From a checkpoint of a small transformer trained on Wikipedia: a smear gate.
Each number is 500 + 40 x the weight over its row's rms, rounded and kept within 0 to 999. Layers, rows and columns count from 0. Numbers have three digits each. The size before them is the row's rms in percent of the matrix's.

# up: layer 9 MLP up, 320x160, rms 0.103, rows 83-137, columns 80-159
# down: layer 9 MLP down (transposed), 320x160, rms 0.0942, rows 83-136, columns 80-159
# gate: layer 9 MLP gate, 320x160, rms 0.102, rows 84-137, columns 80-159
up83 102:505453579518488514554538508528436524521511451478599531549568435501508528476532522484511456476469448465501516496548511543536499519478513568508554469510531386502406482451539527496430417499402469456499532466517471498485485504461512470424547562
down83 099:514448516471526508533520545511483549520512515499508495458584478482477528492430462465523511461462500436460498526538474523462520481550493530647510567497448435503469494547522494529587574491517513574442561542532484451528557528419520447539542503
gate84 073:501493506478468544432477524462530586488454489518455524470480508543535446512477451508508527503508495524451432534482472535511451482591522517443504603540497567448454500481482525496456510568467572513471464532512480505500522502477541443475460541
up84 073:559486501543481523524552452396498539498519469597451530451543484590532434484516509486488457561550484460368480476552486531480467415499515464475489577509479518409495523515490489528486485492498546484460458515471507468535467479560546499543510439
down84 071:506582464538505518540534524526495455455477531589549444562510486533523492503502480546567527489498499496542546547544523545522492512466517490427509476423477509493418505502453533526417580455490463559493530510500528448487442510524515482578472596
gate85 097:554542555466492424512557498480497540513526462439546491456612499497507503416512517451494486486549462454436551459514521504531458472525556447503489543534505517513521444487508511516452554521489553518445530508444494472468493461449518506532530464
up85 096:481496452520571495518577510493542550547544476502465553535505483499433437485574442462510465425471418493541475364522472518466542489483521491520459465556499530499419558509566450481456478449483508434459456484436557514517547509519496453500504452
down85 100:523511439496431460591495455484452503569496557537416575522540529507560517503523494550505530511440498504531505477493508465437535535493556440484440592596492554501525537512447467515538424503467552482507480475495501517462511453560539461459489432
gate86 105:489561509498501472487563487560526558466483468539464463488516486547488571501517521532536504504578454503568548542570539503500464488539554428470487416574504496562478476412481543442448558454499519519543498544501509570571470462537515410493447514
up86 110:508525448570498526462513440491475490538509471526433481444459576469509504588511526465471474507561507486498513543503486466405474495461514415468573442499480495511518483467561426534381510453542463504459415468523564493545530550442594426534455525
down86 104:519483494510486430519491494394514505437535501433505549575460414511522545367498448535489522513470498522539530506501529450528567463538468495445549557510587457498505522491433526488494527439469550488590516494531529494519538535455429511466534535
gate87 095:467514484389508487504516516508456498520416453458488426592455522493490493428455475546502473482507520512528530517491484570583507485519569534494470479481502480542520527494594486496536508501545505512497506532463470473448462500505499478538491537
up87 094:542505546548494523390451494459564559506525555536480547480558510561485521455520440473501545458520531476537419468499527478418591484501438443472509421476489475485513509443443564462526497444530506464441528518520498544485547451526550528463505470
down87 094:548466518519489523458477498432515520515553394433493442549549522581527540488477516469458486526512505545493497548448526489452552543539461612537525492478572443506495486481446494491515554478550562538556482469512459584524447458557556552516460502
gate88 092:440510489443503453510549496511482484558458447461493525569510506515503551468470489517488502504471440630460507473551497480497439473569509574505560487439449435559463520498572458554506489517508463477456416478503529524481457550490498464475503499
up88 095:467521536513479484500485490460448581508447536488594464501502495414514494466508492469458482525451553489466572512518516569469544564555454548459462496535526490495554508393494476535517472514507467497567503434491500480501536499474508527513550494
down88 096:506481518592515528482473551515445444424483542528533481423473551487484467457523494489575519516466539405458512470430522563500521473539467536475440457417555443511505497507445531432551502472502536478500591503483505456467563555433404498486502462
gate89 095:510512510415529525570502528537506436457492476533438483477519525462411520537486488456542481527448501456548473537551482476459467469452476416527408470516593481468466495468513487475500486493567448554523497452497423483513506584525484482416438550
up89 094:541478473503575554500522501531538452539520470470499489578436522472413575501518495523521607436507453432531481515463455471492464495500449459515470432502512469492402515531463387470508574509581498553443468484520430434533513528453511497498545431
down89 101:532552513527521395476539544447569499535485481484492541473486501475473518508476557590483447488422523505531500418513469467538483580513528489425523566516559495557517512449506487534522470509534420575547487468457510460478540517501509443424449447
gate90 103:514525476487567508454496508513495532519565561526475499484443449473498567538425424518476464477467533550562472480484474532480534535498518508506550481417529519533456448526520542546469537483549544459472523489534492544510543478462482511475445545
up90 100:520517453509583523487438454529498538462524525469443539521489500498476480540535413477556574506519577490555571434469455525479498529426521426453530458534525490554436491528469482502514479568565554481463556472567439426472428534484480470478510535
down90 095:482510540492448561503482544493502475357510442489513533495520557559520447478540565515469487526509512441492482530527559465467548480461509536476472521546518511498539524439491463533541513479511516551524456450435446481519532550516548532512420526
gate91 101:460489490562515526514463407481485443491493384467503528504528467474484515498568511483439485537498442503509503492452490474473528494535546480516414583436479577481524534467472534508486476535512524493561456482478528531439497529490530531417511517
up91 106:437467540518492533547505468528615493466521514561474456508549491515507500537510543512517572488527495473537481511561510436524496518455475504565526558524519486522438456528535479470533564473487429486453454522541499517570482500469530491534468454
down91 100:468396539483503488538447516538424485485528484452523616491519512510494464469523479534505476559509452488527514452501499455515538545495553463489455459529486586476488456477480551450505457448436539547511457480474542508502481597502485482436506497
gate92 101:452451488520469447509493428526454533529536520493494531516583524488434447529479471556422566546492512436538506547503583419541524498565475485471572532470480559537511528515451378485463526538409510439469566481532516524518493472545454496470464467
up92 102:501561580478420506486457478428491545474527502442492579527565513438457455443575575594447521533509519494532522486493542462529530516544545468527633531490486538577477497531482457511492523484493462520453523473507512519517540503510439462532496493
down92 100:523494502460504522469481440506498505547523485540512533466485562510498494475499514472432529481534440450500468467522504500515461510521507534485464497481525403444556457574477505493476479512473459507541542446503603494512529524461488504533505442
gate93 111:563564456441520535496525485510539584468532494455541478457469548508437495448493466470532541565442486546558476516506478470525524558483527532532562512509520503554439521431404493576484538578540502487443466459507502557470532479511549452463526544
up93 108:445494447482490517480487518445538413500466508511460544502487397505530526553559494521461483468435493488537497501502411496492597559531516510529442474561489474517569518471455517477527562548496437560491532461521526503490476505551529453549446456
down93 104:475476493532556569456492509452437464496540442390463496488493461468520534489531468538543542486469474518500505483452477490478583473470522537421508457480492503490524493509449436457534524483499466441429527455489480444582434510499545545529504558
gate94 103:578517485538493505491497460431535450512457492425461497455546547538470465494520566496419500520458515456484528500451518492528577455470541510489607543522487474505524447410510484509544530573524512504464429505492446441498484514524543415526525561
up94 098:471473524475548510459516532566461478471503506557533537478495432479571521558506467540496438565605491472461567458451480499456542576443465532450579504530497464497497480492461528464465434543505540509562549518548563472413500547526509493538525493
down94 102:372495531487488492434527486465499456428532464488494556502460491504530504533535433500536530503484518541549501431496527464480464471491475501475567513514441492445516544447510476507490534549495563476491570461498489536455537500410524444466557477
gate95 103:547509485545493566440490539492484514526507513448511475505494488477468541458461454441416571453510502450576539481482500434548466505458503507517498423467452484521468531479512599460522449522462491515546505453506496542456510527519464539466556577
up95 100:477505542527473499429586493563468478570453544445513520438509522440473542505457483427577545535492551475518488506518568508491508536534481511526537560522441521469506458588610531447497521565543486549489485509483570464549536473543544476450505464
down95 098:501494491487474523559492338520496516464493509478523454449441517497500527513496439529522560528513476542492542527472519468414522492537475465457499436524549417538525538521473544508475503459492500459475491452474573530516441516492527530490468457
gate96 095:454552464490516505493454510505512450477438444459483573474473530532453475453444528490528416498472532546515598475567511483438559503502474470492497475451492510415511534445480567551501457424490437458498499472475426455556547434509435474505506582
up96 094:550497509466511484566496578476411512544450455500441483487513434507547465486494504508492468528521474498518406489464472483557445491473537465522551555519470470500522512594485441483526535544591578508451482446544457520506453515398430494467503409
down96 099:509513462512504518514534439472430451458453444546447490477512521478440469480522487484477486530480444495469501469515514472448480500526575520476555526500443442508495509582430542512509493499554484405516429524536444470522520461535435523528492504
gate97 099:471521523465476498430551533514520608500550462531494465576507451523490521526533558505552435571510529532475549555516534472525470437513501416510446502472437519518361470482457459458546587484478542486476485538485433449492453505523532535549491471
up97 100:515549563459462515499569489494519521479461513480514445516480464504445523544467407449429472568523526519452544501436519532524449412473574427499470476475487442511466543518539493495500444585544589517500566477505415472495613461482591458490484493
down97 107:429416597431558419422505576509516522519498501508567484501462450514452510552441472522516481508614519481522552422574528472523421541554455504480534498407452536546440505525526516441457497519512473482506505494476460460493460471526511562569456453
gate98 096:511531482545504529475483588472502501461387458572492405480509477456461515432489462484524517456545535473557503463505408508555503544514494438500498518437491523488514462474494422575461509551474565539528515470500446526500477499530468466483439538
up98 097:467552540517481514546517519486424523451469497519470561462445487543460472485541499514516547551472481549463580548530463512565566493547469422457544466575515536476465460540578505494512431548529511521465447508445467436515478472505438515501544547
down98 095:565537431463515456515512501509439575469573512463457522486518541520489591444461466469491476513501451508542495523492494503498471541471495524464508559586570476472493530531552533552544524598536549539493495472492518516533512437477456539564537495
gate99 087:486461513484422509566571511516505497563577447459490493510431538487511493369522422483480481529446479531504478468566477462483523494526506496517479471527558418565486432509459505449517521488495481495529502518552514446530452510498550465405457457
up99 095:491455470534439531504558444435575505510495450536481498574531456491465476473531441526518490586450524523491539479543472493402464494500499500476499522441552472419479516543518535506525498458530489503511521480526454578493504464427572521442463488
down99 097:487486522545533454523495494481544453546544442457541485460532432472517537465508554457519389499558463423563534504514508496458502451457528483505525449516544466460488474540592550513505497539473452508514509430556402535498501469472534557464490425
gate100 092:505535511462587527525504462496545453463529449553452481424487527562485511436546493497542494530473473498565474554594522588463514455567432480532459481481510550417559561468520535501461543463554477510515520464444495507478495409515495487482530506
up100 097:565463542493454566477513511414491442457474539469539517467534502507608542491419474469470445469530479514450478607522557501537538534456456518545461560525547442416483497467543504492528538488510475521507487496417520506452497466536486462470472463
down100 097:453531528456548569535530461444453471457557441528500511557499516470515507427502448476557450500493400530498519540456511453498489497476482568520563528485469439460498515484474542530494509526488442509478499551483497549433465546526469481532509391
gate101 106:594512596507528521508553532472471489511472533521489450474562456524494529515529505470557525472557519416511502472548467504459473483520550510488508433448578518523559500515562507559539488432508449446467497474423518505452529466470509461471533454
up101 101:521497481520538460477517552575573505559528540472501537487550493490511492487473475546521509517483496496462484556372453510528488488487518490558477523529537523465494478483504417473447463464587476493455522450571531457569470474560424494504423513
down101 102:497550438511468535458521495545539487475542509451566544503573496498505468534573569480502462481525449580524473486444549548457504425498546584522593488541475490500528541538487500520578447524461576493507534442551491470565559524431525496551488541
gate102 087:459448507508446471448521517550542466506469460499505585500571482590469533372526506493470484579489497483485510566509528564477521454495429478538510416517486461461505544513511538550534459458555479447510575526500508467525454525593531517588460630
up102 092:519506530413485438527514500440496537473526567559487518512475537567440508519501455498440529464494510420439517507460540452558479407521532485495533494509482459518469495574536457541532487417509508553588465457505482532474541511563569536459502488
down102 091:520483532575496526495463553564541436554533521473498476485517407474530437478475493488529444468477449505473542440482485517554459501533533525454521515530442571529531494475511429558486486568486434495555432516498482458496488427473504511507504490
gate103 106:484531526490423493481561501418428477521493437528520519473537530484433559520546510498520527536493437519558535501430561480539498478540584473478545509605500494480498426446534490495490462504495484538479479535463561461585589526532548408525430485
up103 101:523512470474462514528556514462495478480505529503597566507530550551511524438507486560459512524516506414458495495456427465531513546517516473455475551515503525502452547551468501406548429569445510489441503555457478454440476457519488481487506473
down103 099:555505514486550504460463427547479452500420523473541511561533482533508456519477486485457496433425520533521538492477429550529441533553482449423505516521604494429462490494488522492501424505519492476545492525531459473521399439574492505466460420
gate104 105:530536496479516528424524497457543526391531445481484458563576505501491487466477532490473499470578505508506537532434449527481459454481511513432528489518455491499468387524511538469539518582513464480544564523501528513564492545477477457497492496
up104 100:490534520476506524476497496494486498503453445506496477581524515484499532538426573593539485564439474496465444443505490528384518455449443490477593504474539566512517499545440535484468532526482568572482485517466521452462517428510495557506558475
down104 101:484464514447519512485456564506543565516458502479517530537485540464541546490565515489623489476470518507579431498549483504553531400421439517505532495538476501547439413526473497497491516462502517532445487478536541486471501444515472516507565535
gate105 091:495508455590501520489562496522563435529502477513457565502468574445547465513449560430509514512521570507494487491500490567511549549490486526514453488446410481520522466464525580506483527512484462461498481484410516506546601485486406503539525501
up105 095:544493505482453527485430571480471444421510519542511498538484528486509522479627541517510518385541517493447562523497522434495491560381503501494505469509529478500496511488516503466577483491472524536506529499471532464479465488508515516469451478
down105 088:520465496497548516579505489505483484545455584431505459490472440552432507502488463553475544576543465558491432411524566520516450548521531451527487574521482558496529502577457476452418533461482455544557460506584543470507467487520542500450529551
gate106 110:413583494424463487440540461466460593485563486536450444498495436426489492434507505537517432480483512573493525546509558481523510477529511517503560518478454575477547529538454494522472427506474479549445526459465409466477482536435481478485445528
up106 108:512489488467475517514538478495484524454521533486454506460466544430475544549499448492478496600480491489477533510557462509458472505450510511448485501476450504500528457558522405481510524471471461548477501479470453417467487501503507452473520525
down106 103:493556454497482514485528447530512544489548471497379447550470532444483441523512455493569461499457475545422515542502504464372487542502455525502543475586588559502475555551507534446491513537498546491547489504500465468583505488539451504528510512
gate107 103:467514481488523446463480475496441508478526488592529482434526512493450516499522538526486511534573506484557427482507397487508545490535560584490520509493494586519542476562566479560585537415498518497496458470518475471409505529476448540468527447
up107 108:567479578579555509514575526548447464453602504472541533573562440493494511497461472501430490490544500542501442492510413486529465460546569514458509543508451468510448535522493468465527444496510436520477535531562456525535431424457488558459466564
down107 103:467444531465422472510450496444457530545426502460473495513449494485444518444442455520492488481414457530500528513559521515521519513537464494557445517453511416529494511550523438538506431512536551433485435573538497506517464503402472503471432533
gate108 103:524560483526524482505523510445551456540499484509437481534524504504492534438514480547465483511508521443523465495564505497514554456469500461499428508446442492495435457498495546463455551473428521436539538456465501574540438593549519518475573526
up108 096:483505617515529533486479458507506556527485496443481571555467523494429460505532527513478433543407419560536419481446586502417448478451545514561482475472512562573543504540514461506525486549512467527436452495499526426520480490506505527526486476
down108 102:567450537483530522518514518488516505498536420493498437463502478487514518533438522484436464522491509448542454374512495498563491524510452592469437580486527429473504480600484590445428513518527428523433568448513498524494423521582523498435474447
gate109 097:491441466483493511469563548438466486486504490536484437469487481447550500505505517440482491512457476499511433488464494488528508457474486486584482463508471460433525544491597465477491399436540534529512509524386453443429510499482502520466499446
up109 101:478482528444472557494559479498473507483479566552486515565499496572432505522497499434504431469522461444491456450515504448479536451480460550558533496522490552425517526529518411547570491494625449549484447586427438523466542532537475495554496539
down109 102:493528459528552524513571494436454478475484522474480445422543468487479544488527507525455512499489531519563454526547528542500469483505443454493453546482521475417474460487516452477436440543492631486482520527479486464539482541442551485540488400
gate110 097:493477492470432532465564545544503455497533536504536436462501457475490575470455514427514481525474507499544528532503574516524427460489442526449564508518475478532511537565524457444540555519571540464477464522442513425455451497540501508412439555
up110 099:486469467504491507464519495456506466543557459485456500493532469500515527511476484481441433567542457506592539520481540511547484468534533531537453474497481479414539536565540478465505548472430532525479456511424406514504494520530520612545463502
down110 096:527489546487493516472493455523422467474525508530499458457479481489436550494398484474530430452509512457445560447469439533531419492434492511483457446527467510480430507504513521458502572474465426528523459514487501459490418484473526501443528443
gate111 097:494465502491534562534488511433489488493498479543493450457496519516465537529539465467462473450542550487451529504492511410473484498495492461497489511472491536470525513493525578567505489533491491484506511527548518567455494476501558543515426550
up111 095:531507561478477432410527454555449478550534419516552493495446423461600497481437536467530523430526525563527500523466510530489551509580499468430538484455494556494496512528487486476486504553505449491530478550444558478461552491487514554554475476
down111 097:515487482501450572523492450537510514548457552455409513462428487539464459561494539580408500499476520469518508500488507453511554464474555474486437482512507505561539467416482450564501518483470525469475475522419461520504516507458458455525422529
gate112 087:528578512577493520450572495477533546515545480489548551494570447475452477470495527525445532521446513519515455485447536539447449572516510576524529443490557542492471508542470452569507501540478465485477516516461516529480502457533418564493544560
up112 090:521619537463488567494569502456507504432475498433420422507510525480465535565524511538507520536525473529488490521421431474517473431507513524506567573454502446535513547425596484548519496512555491528501478473439456506501515517511520493518544462
down112 093:512469472504503541452510541538466512442502443480468516480501590500551469553416550448598505468478544512519522540417445458517456515559524512523550540502530499533483535383534528422525537534531477434506503484482514565477494498429561511561494460
gate113 091:545558510529419453487490436499460518499497432505499558489427478529550480491488483504539495503502458553535492529493517530497484449524508581479462497503466511485532515527498547464536470497512463517498482551468462393479450613474431506547511518
up113 098:542457528528532526468461537533554406446450456465479480550527500502489465512477430490457505457507531445493522486530485453454569533474538448533496510508464495480476509499490481481499536533505495453556531490488571617582501453511550576467456528
down113 099:494501544514525516524525442485520507500482444480488494497527514556537562477535414500458510533482465484461549536502485472436560433561492525468471506536452475477469518573461507516479471506467509369443557461488543547554529495453493451523484515
gate114 098:523468488482510492457458483526542539423536537504444476449450545474472444510452512457506472546485493498472494452517470585524481522530472477454523559458527534531514475488490499525455449467530466445568512450518487463522517506560431444470559459
up114 105:536498610552544553566474492481522509496520489523527495505504473568537523520478504489485485512526491522466455560488513419366519424561482497493528493542466470505457443574577529469520538580534522506519478532482541520451447507461506543514534478
down114 099:447512480516421520422465491477533492541483475602556531507475531534521567478495509480495503480503473404400488463530442445512482488471477589512485487491502513530540575467478476589488480562530507542545485523492496500503508498449523510491474447
gate115 102:429501460482515471480497499550494501513532525480438450452483472486474502472444547497506519547508460538512532498476521498509487514460483473541440496480524499478590496504450528509505547509527400453524432456610479551540607449543435539557442498
up115 106:523483522540473425474467588436557500495503449470497526440510524515546572436507494549425414512514487489467601532519539547480473485578475528550409492418475450547520505534474456558462450496487462573531494459522477547505473478526549512572439547
down115 100:466522510474481580441435475502480453555507521499478517413514461480548498524500508537491514485492558438506432490553470481492506521457535479506532523491503543430457482522492433562492484553509479461483470474460505441559502520486449488471486477
gate116 101:531492407406529422472450523482487451463488511488495502477510474452557560502483510462573448440518496444497430497532476448498498456526529468560451494462486539490512511436461560496494513488419484410497530474475423470521548495482503471485541500
up116 099:483504467493409501470487467508455505492568449502573456514522530579501512517523518556441556518539552553528494527532553515487515487509497588459529493540462486608483522532465470499416482529583501471484571505432507547500484468509481499573524499
down116 098:463469479412413528494501521540535489454435454481511503577464460471547492483483497554452517476507478571508456533482503503588478534468518515517554505531478523593547435496478399540494498474549531499527525506426512546363503525501459505479564480
gate117 098:481595497522504477463524581557491426502448454530515460552506520438455545503523462544510496524459502491560497492468466461566469478580455488495508473492528457519530504500447483489496528582497494482516515483482513477521488542392477523481571477
up117 099:515497508513461460533487498407508515465594568456484493492505449467495510519483527532445459554517512535447455515534509474475534548470498451487455498520501476462471462437487466540471522520470498461433446395489492470510521482608536420580493528
down117 096:515503485509459492548451491573550479457537514459574447470515508456518471474542522506470551510424505550455445416527497486485442580484518452490509518477499482491495512447481497479452486507463440487526482465514605557509536579569497487511489521
gate118 105:484465434492529483501476549552530483481508510499501494519467480487452531521512524590530388466465439529519540538506518603565463458574466419480543520477555465502508522512516450502504422550525555530480457515538466507548543540428572513548453501
up118 105:460475430576575441526529594557430516525475526485538510570471480514522466502514512445571457528513448523479495514531468505496514492517509506534515479460453483451546536484493431564529501526458445491464400478490537512534447506504490558536547562
down118 100:524595453444474606524524536482518507572506496529411503534568553529523483493531523486545507449572441470517487477588490491510492469438494491544562436499499540543512491509489468538530542477497445527464489517544525551479471461526529527467475531
gate119 097:545495488499496511519473502519477477517539461511502514520503423465511488529505506480483497558456471478566524557461427453478442516543483474561534482506495500508550519526502467500439532499458541510458515502451504454546421572466468528537473471
up119 102:463539495479583500484490489462450554539540487545496542555507399512497467515464469490500443436423470521564510500531429428531494524519517502640421521515482507450470588519452482455493531554545549511495569497465459534556555443552480501501496502
down119 100:524482469487490492429432498396538583465466509522472537493446402435484502434511455491493440447462470489456466489500512416530553462452537486520475525465502456465526477499487446555537498458489538459437475470471533562482477444502524464514541499
gate120 105:538499469520548551471518508446465498512548480457500497417479476483514456537507521500503464462489499468432562440481423589496441484488436503539449542449432402485556457484537465437497440519479489531525476493490430411417482549529456512452514501
up120 104:472509416404445510437572474497524486463516569524499515497488561495501488499454491496511460531492503541506501500468454492486527494549502440495494469476497635567513519538539519519495578501585526492512570496494574520469543485462474509527491483
down120 105:501521535582498501552464516512468459513553456498529446580574518453515498491560477422511456511499521554520494511563495484566524479549533495537501501435527530553421519453579506471541468511460528482538528486525509551432493477474496486540548537
gate121 104:476545487484576431451555517542480524446551466461446519492494466521446504450557485502497452516464446471465519520522507456509520462448454497525514470505457539560496553492510534415498487452419487499468483486558559459436482533516488498471516481
up121 108:575540498463469451513456466519489450551534392457468448517524533500535567478473454488483461535515509541565563473478462495465498540441481438483491421534511435469523465518456446481506568457525535469529406499506416468569496520501507552476475466
down121 110:480505516469455490446468489495529502538560534476478544422469494591484487515552525416463486496539471550471521534516566455488591565448466475507505508452476583502557498510540493545501470499417504521516535513480485439468477529491459512503543488
gate122 107:579575496541557398506528514495506485520435498537493550481466420499492495489507450517477429510511493490476450542492518492501548541473506516496566515514461469452521473491441451589435441508517487493492527569525514495508537478490532468580596502
up122 103:532509501484544504476467451470509508536452500479496428527453440455453589485495461515467492518425485514497552472482525484533521527432518614444555440473421535552542533546454455602458512516457514598486521458507448481555517548482489487534544541
down122 102:505511477472407457486445476523519526569490431529499439520480421510525496490483372472512492519491495545520519542449556530467521519506495534481551458525504592504481507459500422540487493541512551578512538440490481519526558524572508544515549502
gate123 106:501504479486511592529487437506467569532535489479496474477476554525513512459606443448489593507532457446564507521462508385512526515573494463421470557457457509507482433512486492601466500494543525495518473538502534491446522484464466487498469523
up123 105:450540475530473560558536380484453572532450555481570421470546616518513487496516427459518563557511496424500507499546475436551486431483536535457514511458493532498491487535436505499481570529450478527462529477468521510487473464487533456459513553
down123 108:488471554456505387539584512528509503469469474532460460528543504518499520539526534459471502532553531467476520482536478494538478559521455547518483598492483522482509509437448510466517496487573519538503468493438500507454536542524547448537498496
gate124 098:489598483471585422543467443493506481516496474544486502556456478541580574467523486529568478496498461499480462472537476489511420501518474476457520474526482465549515434500413488563488502484552441432475520547543385395518449463504441458502546500
up124 103:516467516516569513490519510516531422629522438562576477434553487467547551442523479485475536523591486519567517528502461507579537480476498517530533475433504504470432491535466502500538518477550489481492492443450482511536544489557450493542513469
down124 098:500488536489471558483528495466476461440571512491567535530378434561468438538465491545510462426481470460433528501509499569542523502566529475545537488514524455536481500526504478512474509545542475530454486479536529479499467550504501510460450448
gate125 092:552471526479517523495452501581449419528503482489471579512520458477446593513517542469473548529522525510586484466522511543533518492531520529489494486474493528543499454505519491521476466518452523456503532507462518501546497584532472478532531516
up125 096:470473513422478448494551572543469511433516527466519516480521585497577475506498565503482432482423486485492491464523546522527496460467515482513517487480526476511596424510462517518490502501517518523446520543522550486398492510511516575520476573
down125 092:466494506465510469500517536496545449497470537522495465491475476547491488552502455492498413479531479553556524440488407473585586436465491516501420475497485540528478513465477522504474466589501496532499480506482468444458500525504501482542583619
gate126 112:509550505506466509430471519545542533565518501474487570513485504472504469478476468523527502492531504467549511494451544499475445406501524530468486502479465522496562441554456494464405542479460503514573513512531443501542501497436528535533514563
up126 097:458540421539505502575542503542479503503511447503519518510490491481552462470495594503540508484507509455508489472501490470530491521496579509486462412538523510496498511449509511558525484482440510499496579533472631463463545578492463435494505472
down126 103:432512450482466504446544472498490499428466488531467504497476438488445600512479541536498523523596448503493502441482543491503511545462494504515460475495513523499547512468503538509470468462467497533499563496505530456509444510557433567476572513
gate127 104:477432475457431537450558542477495562576536489503435488489432531548489505492524553506487459493517475526493488523467549485517540496483555488533466414460602466475497538506497482441532504498429496460481458533505545506499511447462477467543516462
up127 102:490414539503475492511475472508451552560507487480512472509421535462468563492523515546550548471441478511551506503508578474494546478606489561465432465499465529525518478563455482462508485472499553461559497493513514431504485448474489500550513452
down127 101:495507466487564528532514453466542473389467456524533471565482514431515435484566531559518463483566524591561479459462493492540467501459442527499529508444471524539504538457510544519524518530486515427493480481493448442519471580503548516486577586
gate128 112:456499476512576501459486382517507511490494494521450550408514467492458460494471486513471428519478497516590531558557500546445557437480468410460515507517469525556528491449439552519552502501480487481528488479440536539474470582570451556528523477
up128 105:548526478440458537534580566498526500465433544483550503484475577524527471504510483521547534485487514480472461437530503487449542520537537537445545478468460490489520592630454443518535518521524462513508535575497498468488492486470522549479482541
down128 104:469547483426497506478456484484434444490493464483509545531453501483519493438582438586475500461526477487518521520462582518499524486565505489474581513510509493508532541539481527538486479524542483522596457520469533494417529503478524497541461467
gate129 090:469494544536626475466430586523495482553490494450538457464536484503531483525498481477448527521496525469609569515596500556526560473546456515434501540518505447451474511545518484555556525521521426485511491500430504554512518513479453510549515487
up129 090:487565565488512598485573527576484552493528475488517485462539442508414444445563472539504490565520497498512544517484512412446507440481518527457511514480497506460511535529542530504456459503535436600558527419536450503456525433455505570487454534
down129 088:554498421489533525490498529513499523567472549481474504420509524571498442540454445467521518424441522596525528533497508456465526431459399562400510486564524503520545499591532542443468440485495494592533490522512515427562508529481459481516499482
gate130 101:496466525589573554528544466469490534480457472489466523477481551542584445448468476463527496436517499481513523435477481489548500461511463543580451559492511499504549511517443513539543497531482446515495514474468486529532472441399489599496528578
up130 103:467464533500412552524472487469528494582439437455571455517481480457503438540524503438477479561437513556440498435559534517477449490420476523502528510564465483468503489499461552520513575525504528519557564539523525572471451509546550485523502510
down130 097:494547451460564452489529536525488491528550449467456538508527455484525556486557568480459470532540574494469472528466541426453514489511459438504485487416488483507492497441483544479481526476439516460504491498523556493547525506535582492522452489
gate131 093:552509533542497537508541485459450504535519486498478499480461500451509432481529534464491522482453423515516448480515453459527506429448534468517481529492506486530470471505494423550414465492462525495576452507517490410519559471427428389492510507
up131 104:470484460420474521478492477488465509520495554502463511482489545471502499545510493531514487565574512543436469458572527505444540468487508506407531587493512469554534456578522581525529518484534466530552489494502478516544430486492499506587507400
down131 101:533568508516564567529488506529460493467560552519518544519531543525492535472454521480484532548478475485498509435532553490577462439454503494600480501499546474525517495431493463498490526518497518503498501462438456473471481584552492514510490439
gate132 097:474506561525470485542561511460484498530509544510466453433576499472494479522475504476537479533576590453584505531446513472521451553481496492471428545472564448563514531543552495527505560491460523476537493442426446502562495506539508530455470471
up132 095:439506549517505466520474493434518495551488542529495532539498533508451448544508515465515544531548498519458466544554525432495489390548535452567424501542495501525440480529501395559565488467476467452510539409467493475537528430473531569418550490
down132 095:470480510466518531486510489546440433469475472455520517537487516497511455505502503516528493521524485435532461426584540569559486554484519464503498433546533515539509540500468529533491541537574502503505505514449502558514519494592491481479459457
gate133 088:512506467518419482472505482511537543588506484460495489485538587469540434512485468457449516468539428469440513529545497492538503504500461551547404489491454597515545461512536501500564497519500465585493560524479548528571483525490524532567432462
up133 094:487484504489480541473512469515527489510449513521519499502504513522484512567470520569446421452419554527433486465513414573445500543526533541522442467520526480535469562473538511451482513463486486467486621517453498508424491532477500473480444537
down133 093:512535482503489545492504530460439482495498491414551470508492473564422498518451525484542536464500455510511495486514548584471535501485497453443596511569477519555540487481513446483478532537521516512529538515544528510515475485490546430424501416
gate134 090:508488561560575531506511485446498500533496493521531490505472498462464521454526460496530419490424428498571495558523564506536459491523446473521547498470553519471505519545540521523485487531498531425500544471525507495524462507521496461525561457
up134 093:498546529562544515466557482507426548491482539492524496438460473531473522473542539510563446547567539453486458455526534509440535479515432503548449550520452514524572488468579470542494513424520490535461442505535450417448514555484538454556575501
down134 090:525551482526524565495618500461451479493522546453456523480477498500466532475502576519445568551554502452501493526438488428492489492475507447556411501483469507500538532507557440522439536483466506467442484543455461468467544517478557416540473538
gate135 103:530478516485539461461535518510486578500511505525526517487523514482466440452519529542526500498429431552523512525507492536528483520425485527517532546486503487497529510472507485506566449552493489528496520496410582481537421488474528495563552530
up135 113:495448482525528484466593513548548466533543586546517524539500497525522446487487494542471529481510505568462562478461415569428538484532565553531573524445534480529558551491538504432529527519478501519519534522358461518465502484499463468485518501
down135 112:501430575500523483515471500547489460557548443551543524493590511507582456520474497495442531484556510560454499536526479496475500514547463508410532488500537494475557558497502477447537417558543510529499587499484417518444511502494410532532415512
gate136 097:421481597491548510506539546546482546473569485559533533499521506438499426487505516477549493480466513504592522487489453463506446462434470443413516443489485488523530501446483514473510502556468545506485445444477474580556457521558415469514530487
up136 095:486443560456542480524445498487527559486544392483477422482471513515506495474493492501518544525457538491503377584542461474523454502544465503539468500419492483512458528481405491543558450505505461481519490609500482512490498475553418480487534537
down136 095:489474530457501434495464515558478528428529520521537464436437574526452524500515489492454526549407456529528433479491519550488507458499464512566546492504421425449494450513497509508536437504486524464547502518472510540501452477471504498523500486
gate137 098:507464535491563418468532510483535494438470490487485494520505506546513560552527511473448518603525544533487590508477481506513570510508469516437523494514535499435539477483449439502472503494526461501541521474583534520470478440463480441533477545
up137 096:509472450473527512506484447500492459472544487524496467547517491494487510532496427481550596504558499511447495544473565515495485462485614459505528435487501575497466571494446517475474514530503476568534555494470459511445475569552553475534472466